Part of a small language model's weights.
Size: 19 layers, width 128, 2 heads of 64, vocabulary 1024, 3.85M parameters.
Each number is 500 + 25 x the weight over its row's rms, rounded and kept within 0 to 999. Layers, rows and columns count from 0. Numbers have three digits each. The size before them is the row's rms in percent of the matrix's.

# layer 14 MLP down, 128x320, rms 0.0627, rows 0-127, columns 64-127
099:514481477504509482473482472524441516497491504507510440491529488551527477525504479485472544435460474526464449518516555483495529508499455467505507468465504513518513542521555507516512497467506531
100:497482526480510505528467518524475520479495516537512516474494508485538519502480517507478500534506564501510530496511539507487515499506537478418560478504476511533476491496498494507504517501494471
096:521496463482524503521442519466484480496499486513492511481564503513502507552511522503510500519479497511519476512476510491498514534493530524483533513502499504474525494469517529499482510482479495
097:457522487528482528536507517490462505489521501477469458485464450524572535530491467489535504560493507502498496520474484502550477483480513518463509501485463511490465498517497493483518498460500532
098:515482500498561444512551511481497506532492492469506505478460544493497533513562476466499494463501500504484460507487528478466472488467490479520518516479458516459456460450448494531477505534545534
098:492495468449482491527505506461509516504495504494524547491470470530497505521458488480520483487505494508466518468472508512516507474484517496475492475506513486549514495484514497541486501467455511
107:495532516519512469496501499497487473515520502528492483540514507520462506538503444483520519476501446495528477449529519454481485506517484448475522502484520496530436516499516503501520525442461466
092:438504459500507515502528536481492489477521499517529477490503509488505533469533497501514510514473516517485499476486498520502470494511525505497496532493482488486509483510499459543494526559520462
101:476469482500526547517475506495507509466478481507522512467503475487485500474458477504488489515512529513519538491516505515491491503516534509508494476562510475479485514505511487467476495481498492
101:511540489508524509566516520492476501504488498469513458530505520511494508564477497515530540487482523520516476516474493454489524506542506495496503468467498513521479488485511524530518507518479524
107:491502464482473465491489526457536471495518533519489523520524450500490504499540508517530474513491480510445507516495498514523474529470468492503516514512486520523528473481475511542485473492459478
101:500550519507462525483485498497491511512505514522485527495479493506531525474491512511479531520539508494553496457514476512524489468539506486517537491502501515515470519476495475414545477495489467
097:565494539523489500509470542540535466511494511501556462476503440525480513511508504486502491473490470479501516502534463529502481510471469536501481493508510468524528535537476530513509467449514544
091:453455517515516498439485460499509456519523502519497483511539512492468487497482548500512470464511493532448515485476501493458429521534517512514533522460499508473493494463510493490452483531482470
102:481472526490530501509464446496501492506483521492588470494506470484477556458503502523487451523453476494484491487502514547495477509501501521531483510509527458555503480491498512458485557460540531
104:494509475471485467506477508467495492507489556494485536487536459487534441496531492544506503521528499473491466513534505508519501495398476481513510534515460460446518508476500484518532479537514495
104:487487450491510473529495462543471508514528496485505534495512456496510485508497516490487461474514511466491534503518493442538501499489489519475491511529498519488490471484460486518547544480555511
101:517535501504497512516520462460523529500528476488486503502494496496503482481487523496532458499458463513491465505510509505473473478548519520467519484523484519514508512463524509501536517523531522
100:503461520512511482514481454506475506555500484481540530487495510501537545486511502549479454498504504495475508472475506514489514488539544527494509500485512520497488537485508516490500496496494516
100:504517480496505457498499468456524444518523513486531521529522502488491533487502482511450505502500512528475456506475487526503490504468501485468478498531497453469510511527449452493528480481483518
097:489534520510508469517474484487482537460516492521519535467521512490505500489542477493503508487473496511522497503523524435532488506511490474524474492486500473453508504507495470520488512509455424
101:517470508505568483473456484534517507489510460479525491499493477500524494537500500509491497514526464532497481507505557514508482522480497471516502511514502485516522519499508502469512509490455498
099:485500500499527513506484494530521480522502475500507468516507519483517518488448518492504547503529511491488511472474517527532505555484500476488448523478465497505505487470479536491473524509486486
087:561496487559463481470529527491525502511544501495496491498456528504496499482514481552527498528486507498475494485501510518500548510541504487499438519451486467495483526505482537496496503469486461
099:472522538498469455477493510460480511521526493482481513495517486487498528528508508536527482540475531489503506510485510518515471556486490486504513524486510483518510505537493514462513537492529487
112:452523530485496447537527452482502511477526512494523488492469512484505535487487507525484487494514533487515535496515506514492523467510472461557534492559485512419503520532507521485471494503473512
098:510480474507460511487464558490564537489522521532556446524464507487509489510478511477491489523558524526446459494506491516458505517517536442500503483484501512527458470509515496511508494534470443
095:467500515493475521529527507457524518493501433498534481527449499493459471492487516553517517498515503480463495506471474459455511483518505431453507489494514509512529438540485480491510517492447519
103:501578482518482533498456490486527509521471475490497505481544459493495487482498511500498478486492485532516521468498532506461417542474569504490464539498538515523487509502528523501499513507467541
096:506475506528526499509506526518505519449535471493481470499497501504514521537472525501501498500478476495463497497514548510492551452518533470442508484493459490494489516528519510502473504466494480
103:509530473434512490530525490511444488486474489539530488508483524486546484547506487485526541520496518503502533448518535478508527500521505494498480488527509480457526481489457472558484491568500463
107:489464479531477457502499512478538517509465484484553472522476466516476545503544528530454485511548473523486532533511489478549534507459497531544505511513487475509486499524470506506482507504455503
103:511513505495478449494472508487550525468521515574488531514472512482528557481534498548509499481531534485480468536489476502508513511480471531504469528471513501497540546536481486515464474552464512
096:509522469525489496523550483462506543483485493541539521469470512482517495472470527510524470520512473518498515494489465514490430462493525515466507487485531490480477462497515486486529499439493487
096:530511491479481489507515506474508453487466504561481492513493496495528505495471535508473489517482503451479477497503494501501486493527481533547499493528522469469501448488521521537488516516484481
106:525510488512492509491496541470455550518476517494533475524542535505506488458475460493519522494493547508526487477473492472479476508513548501518509513486497525506508498499462505545473495470516507
099:489463532516502525552553514493487468490507546475490486557481510548509527497523529473498479470522468526500547465536531492481495516539494455548494437538534486528461492482495473521485533481525525
103:519521453555477479556503477494453539482544502494484517503511466459451521548505468491486460475469479500524519520507491506503491507486513473434542525483540434454499503465541503487487521532506482
094:510532499495496520458535542470518452494500532550534470523503530535526486490503460508475473481501498528512479461496492482468493499465510499468477519522482468528508475456485476505506480513505486
102:502478519515480505471511502508512520512518498499571513464470524532492489510485480515483482505532512482537509495485496476534489512511493519496469489520443507499499473508511494508505483505491521
096:495479566431525512468508486534501504528521508466518479506483536521530524479464476454517482495484485482504519478447519500503491536498502539521522500539490492477481553501503521525436572468525456
099:491504473534561536522503476508545526548568519516511484518500496504451536473482495517518473514501502443547482492517454508511515521478516512511454471464485507485491474499509502493509538532505538
103:528473525512463517469527490537504528435485547510501503485514469464513484515499518509480490483489476490507502500481509493516483468499525515488522525475493512518505532463479456489485497529508467
092:469512460503497477524487502509494497541509528484497544518478506494516489492517500536466509467471509507516481484468497527517463504498515528482513475513477484458475499491535498526487503505528489
102:518499478520509471516542522506499478500524499483529471526502490472489494512500478521495525497428518499504498475474515489514539499517495541495513475518522504456523474499486512498486525500516501
112:488485495495549491518501469483494432476514501495530505468513517537516492500495511494508507481511534525519472474529504555535520479488510513490517428556508499505453492545479508511487503490513500
102:521531540488515576507482515517509431504521564489505494480503496535487473543510469498495503498473533502489491482524526519498521480491503516485537478496492475515483458523509449518496485504555507
106:484521487505438523513522526496513491513528484488475501518495479503526515524523463536462512516488476504526521528485481451481474499502522503468485525531511498494487480485509533550476500531508523
101:504500507504496523507497505504510497479506461499508475533495498527512488490496494524498489485496495474502489469516524506498500501526492514475501550458492530499534488509519476546501554479481557
105:531513516527508500481516507515486510485459480500524544504499501482517506519449491458529487500443483476472545462482469560482503495513447534480509468514506469490501475511498480483527495509531506
103:517512483492467504532493539519491507487515524495520497490474488543516521483493485477485499462522483552505508500464505492506477478503530477516536506494492509457524501458478526533498487524485511
099:480520500537508495512521506468502534466532486552475458527511424497486467498505502500429516481531478500561481530504519547475479527476485470484464515546540511481494462475506527507497502469514490
094:510464468488523502509538465479475525534529447513511527488503473472564540514540538472488509515514491488501512443529492517528484481530480476514522511505437478478520460476455495521498476507514452
102:453467457494523515544496489472461486516530467495511454467562513524500479475508520470515531462540471487494510513508483538510488538503481522559544507502492465483515470507486489505472465519466484
105:484491530471491492510495479468554523506496502495521520501535517449503549481511496491504551503527513498541482488521487499499526510517482508488512511515450493479533491488547488462519473472491525
104:507510496527485481494453509523522486514477479518522489452533498481472491518499460529505535536518459487492467534489483510508516525470498461520524523516506500493515500489467539513481494524486546
094:533511554503464491538507507509503492533457501481489506477489472540490459498506532502519517561481504486484494502457452454521480496521478548512497470465509490488483522512497478537516506481503467
101:459521462480508463484505515506507515521563524525485529486525510453492486476471538500506488474526507495509525496491506483521513484502529482544532515497508507462482485500476542509483526498512504
091:495482479528465487510550531462494477483530516495491519469469498546503501464497477522482484544487497513533490472527492490529534475506507499495488541478459505459551502534518486480510495487520508
096:480458494500523474487480481503500495513461495488496519499504516530464491442526493535491474513482533516483493512525529493501458494498489467516515523506495494571454498500472516484523533475518475
094:502492539496491496535495476510488526488428509494527519465498518508491528485427495498489485507486533524457460531515517489453475502516520495493504463502509511520487491533515472495479481532511525
097:498449504483520492471482466506469478443497501472509515454482508485502480503482466495454471505513483501479464491500484500504474511507517491462534483520494448472489462534497508498527511481504478
092:520466482524485534524510503491493522497501501511510497520536520528475505442511525489480467498454534476539500463530485525484507483501497532515423500479545477476492506470492503466478505481534457
101:544501496479483532480502468484446509507526516476536501505470495467506462523486453512510449476546551462527487475504527525532524491465518482502510479491458498525500499498509492512453562506553504
099:502522510496499532507493479497516520515466533531470459442536484503499486476559495540544486525459499510475490473524503463488522523480489556509441504507505504505543476523462452502515491457519480
104:519488503463478497512511506484529495506476499451468515511536482491541506507492474488525518493517493492509468514460487490539522511498493474542480525471525551503469552477494517490469477482486519
107:472467530514493534483513499503478498487518497487522518501493479517463512497526524512490447498476495551532550462456502503510503544509508487544440510507532487497524467541528475501465512471480496
100:502522527529451517502456487477547522498484564500508485496538453496492482494512460488539488488494504531421481476524533469520523495496466538535463516507531514527527545522476459490530473502505478
096:499477482502561468513498520532466479484490491461534543515476518451459499496457521459489461517483498508491497505457535497499505491492513481509520495477471495469494423489508518497572500475532509
100:502511502448463510469440501545502518501486493502499495540496492486495516494505512453459539506503486533498522480566488469489496470510483502496529524471466464499538509474503492510511532480506535
106:478520515501492476467494504471570520563546541548478484482491506551521509494529455497519565508477479451511489504452477457465479501513533465494491515503485493501488463478483494520508524503454523
103:472505459498538494546461581517483482540499502487471502462486485515500512524536480500498497468517520462481486503484500504493467489487510495536481529539518503512442502492493520517487512488503503
102:476517507476509533484485524505505555541492509485508481499481495461556501519521484498481500466530475511498474486510449526495486519468523514554467466455504543479541524487501466466505478467500453
099:476457484471494499512495494534462461503521477522496506517498470463489501517482499475512495519503482508487505510555533492575492561479472442500527520495496498515540477463505519510552493474516507
099:488503477524457459486522501512540498500522506573466460497477544476502529471469476503528508471489609471488515509519494476504505496534502471484460508497455565510508512489487491477473493497503528
095:495512527519470503539516493494508514513530515501485474431493525458529523509490494549494538458439486506535514519482473499494450512439508525478494482501476487518487524544476497533471511483484435
102:513533451475493484529520481525492453532519494467498507479458445472431490499488470480495482462545527513517499489524498542536508516481489505520501490530500530526530513486529470520502539520495484
099:517491481434500491473545547503488520484516479483519454489466520512556467453509455512488444478449543486511512521497510502480531508508528533486489543457496459483543454502514481490525547517485522
100:490496485502514522462501490520486493471511499494461491540502498525502508497501494509484498518513511522493530463496473479476523500487539512488513497521496503535458506471484502494542540491490485
105:520527512506514525496498471468493497497503515458478505459449493504441496504475521537492527490468524476454487481538498488489467517524483501519524477464496554433531465454509472493473489475519558
108:464497524503509513476496513458495497489518447503502508516488477493488520499510449530490462552528516485460501521514508482487488460492547499519505488501464518507515506552508429499484480481501450
103:479507498471477486477499481505475531495496483512517537515475509485524522495508457492507531517582513471488510525511495511490546486480524472504516529513476519492511505504459476453486493480529489
109:513498518473553465502512442496518548505490502530476492503549477481492498453486550492471436511521513538537505458495555511485558504485572494482500476538498537506546490492539486516492476472486475
097:470506487501476492443535481491451479532507535526474518487512553492521544524502454505490512497510492519475481453536513507479478506516471532501518498484516453486493527466506494474525531539518490
096:515502480504482526522468510433501480529491546490459478479545463465541522534472487476513529463469521471507546487520516501475466529492508530515507489533522489518524476487537508553488443519509480
091:474525530483523475489526465458453517527500513461471520510513532502469464448505478512503514445480514510508495502532477422456493522540458521494474523484515459486550448501466574504473511509516489
097:528485524476486512479487516474500499548522489525469511494536496489507480515500556497504503470506492486510548460544502478507505531502501505523467496510528529520516494493511477504509505516515511
099:505502525509521523509498482458488515515479524480508501492502469536460493527449520545440467464504450538464494484511507455518500477525526525530496499438476509499469532537505484515492539502484490
098:496516509517498500496490528483494492515516483527470466512517481484497494498501545497490509497521518505480468520493524496546521489509488543487530507524527476490554506507511551517494479519498496
094:456504520527478507496512506489509512519530460572454501528522497495492523535511500490497490460534511496521485477489503516508482464490492515460499511508501536508546485486486492491500512465527477
098:484441477498487464473527510514513494537478490504468539503502493461505499523510463475500511505477504480478532529527523532544475453483471503458491489532509482493535515518537523524534526487551512
106:567492498528492477459494459524495488480444523463544494508498527514505479537512494472459498500496526510514475518490502545485467467493476498487511479552470513467503522501498498463527513493483512
103:467507522449506523501528480471451535493462497488504503484520512500505500527544486454520550510523523483500521489465509469503484472549494505514465496491489500487478484501531516491486529499485483
105:502501529515486510541493480499503474493498502496469521505481498528479517477492508536469477509465494489508460526512470519487505496548514541479487507494489486448500530550494515463515502486480497
101:521498476494501509475524527474528504495539503476480469465504481505517505489489492492529526482496516444548478486540481517479531494507511493546506516501503447522487501517513491485488488521466490
110:508488507498472483504506489468503506496526496491499536513478435493489495520525491504524508461493499513502459506526485527465466550485495532528503519500503501535497495483489495533491497481510522
094:484500495506474468513549508533507498569507477537507503491463514497549513508497529483529493521449469472477489523488481486482541499501518492511467530514477457477506506503491484496458486499502528
097:519466496524509480536478521499503460503499472494522458540527506513461481509483517454478469517527495493476523473524514508507518500497523532498492508508447499508494508489506492523473549539507516
106:472505539485493518496514502470476474519486543511496544513473492511467485482508482466574543427484500493503492498478473520492478539511502502499503466485503501520484527486529479468511502464473505
105:477515486480488504496526467490494494513485481467503472495504512510542462496511446562524491476499514461498485429508526530526525468514477480483493539465547506461510470476512562486506471528470520
096:503459532523493468560482486471541460502492493510499484468478495495485460506506526533473514494505489479503506497511507457531526532471525516454497514529476508513516501477499507482500440497478521
096:451550546511544564529537536500515501479498469485514507480483515503490534488520517466530509497510470485466502476471487452473490501528524513505491513517517481496520523462513492489498501487496506
106:523494518520501503494496481522510512534504491502468546503463503495508516488481498518483526521493489503493498444490525528482479474523482529478498508500517514478505528510505485476491462492531517
106:489509511508520492446514508516490541536517462511482479497521540457516523481495503499543485490453477512487493535501488454493519521533515552516510521511516537487441540534528513493545537468513495
095:511481478488554509510490486509499465473497481517509483492497536505528478486488459524496490513500541513499450487490479536479534544534497481515466473498523512538486515499538464512516513505486509
094:455471499492490469495519471454499473525528533489491503481483473487504488535506520559530470509509499527503489503472462496498490487499502482509514489455470541489467527496498456539518508537508518
100:518517518470519488526505466562487463506503513500477526425507484567481506507472479500525503488522490526499551484581469510503491482478505522531516518538521506505514490465521483545512465527519491
103:481484487426486493500516493479481454467547479526520520522531547506498482498462481512487558478517519477517508480526443449466545539517520480481519495538450520480482495484497477495450505487471527
102:461496489448471519466527471508497494475470506541495487489476516539453484507512508520502495509507507524443472500547466486470489478502492468472482467519447516526513503481479493507510463525558458
105:501483504495550491518501495493527521509496525515527519509528474484468450472473490486537526532516472498506523531510493518500539513509526508491483503463462494426530502452495479501507535518484513
100:582495525490464506467472468499480501536524538522537503480520526523497477481493476550529459467511537471524527501526481534479448479512496495518478519452534504449516537527477532545505438476492519
102:491511489508497543496492535476504495510478541480485524520511486482540490552517477494489521479493520504481463511535452505549492506493513486488499480498510513482496521503484516542461485502493509
091:493450472511541503476490517453528481519461514473516465481470462468507482447497528498504488529498516524478524498499489512520524504456481467489529491431498497536492473528538506523487485462532524
102:520473486476514525477514485469505517500500485496485524464486466556505493532515496454509519472483511496526486510518542487522558516499467473505497505460532462470516480555525491535520526473514500
096:488549485514482478478491516519516503469532495474502480552515477507450492502484482547499466526494518537513455509544503469478486517481491475459454543451496518486523492472528510519563521502514475
100:485447534516516531479537520558536510481482506496508522488540452556519475478505486542498514469510425496491528522513549488484493502464516507502497491521516483514495504495539460461491454505500495
095:466478482462484506510470536480533508494531547481540506555494509522503435509509491501476493484473541487521479461491473533531465495490504486480528495479513544492536546535469488467470501506460470
098:540520512492537548451470502498508481479511546466491501466498509559514526495487516534484467518496549523456491492503477486500535469524501482528515470496499530465487480523440479485482504507542476
095:485501556485507524490484506532529465474517523522514530478497529495459528461475532483494466483500479496521523516500525454455548524511555484515532505461515484540493453508530522519505512469512498
098:480512499556481506490460520482525520491498495502520497444506480532499474495512498545481521513541478479544481465489503494480556538504547490494513492518500481481482526560485459482526513531517522
103:517516553505462515524484493459550488457514513492510513511523477486479488491493486487461469472512521509518534495518539480489518493484518459486538486507549462514470501492486485492513500494447507
097:515504504548487508507499518465494473504455541471515469486495511473543473491489508502488494516505545534464490480495487492463499516508471507524529508484521508503462485504488497470497526480474543
101:491478475484487505498557473497497545457493529527505524507506497498514518473458533475489514527519472515519543491487539513497535515490531459518483476496510508513500491530486502506531510499472487
100:472516497471503492514453488532543504535482481489495499498499492492502527466471480541478503515471463538528452488474518500481510468477477490516517501499478513496457528496499502454508501454489528
094:486477525445467500523504505472448496453494517435489500475518468545501467526523527505503510507470520493529472513478487522532476481531472537502513503534476494462485489454528513529512478465496499
101:481486504524542495478545498481489484520534513527516513501518476479468533517513518556512486456523461551472453499491551500541491487502492513504537509463522536486479537481491504495540518495552521
100:505488499485517491511461519499497502457524552535476514494531519502539469530508523516469487567505485488513493494517538476487516519492539518532531482509528515463477482489501473542435493509531503
099:526548520550506500490469503497494509547476488503450497471547523471499479503492492472521485524489462473524508524487492498502473472503493506499522529493506503512484500499466514530479517524514530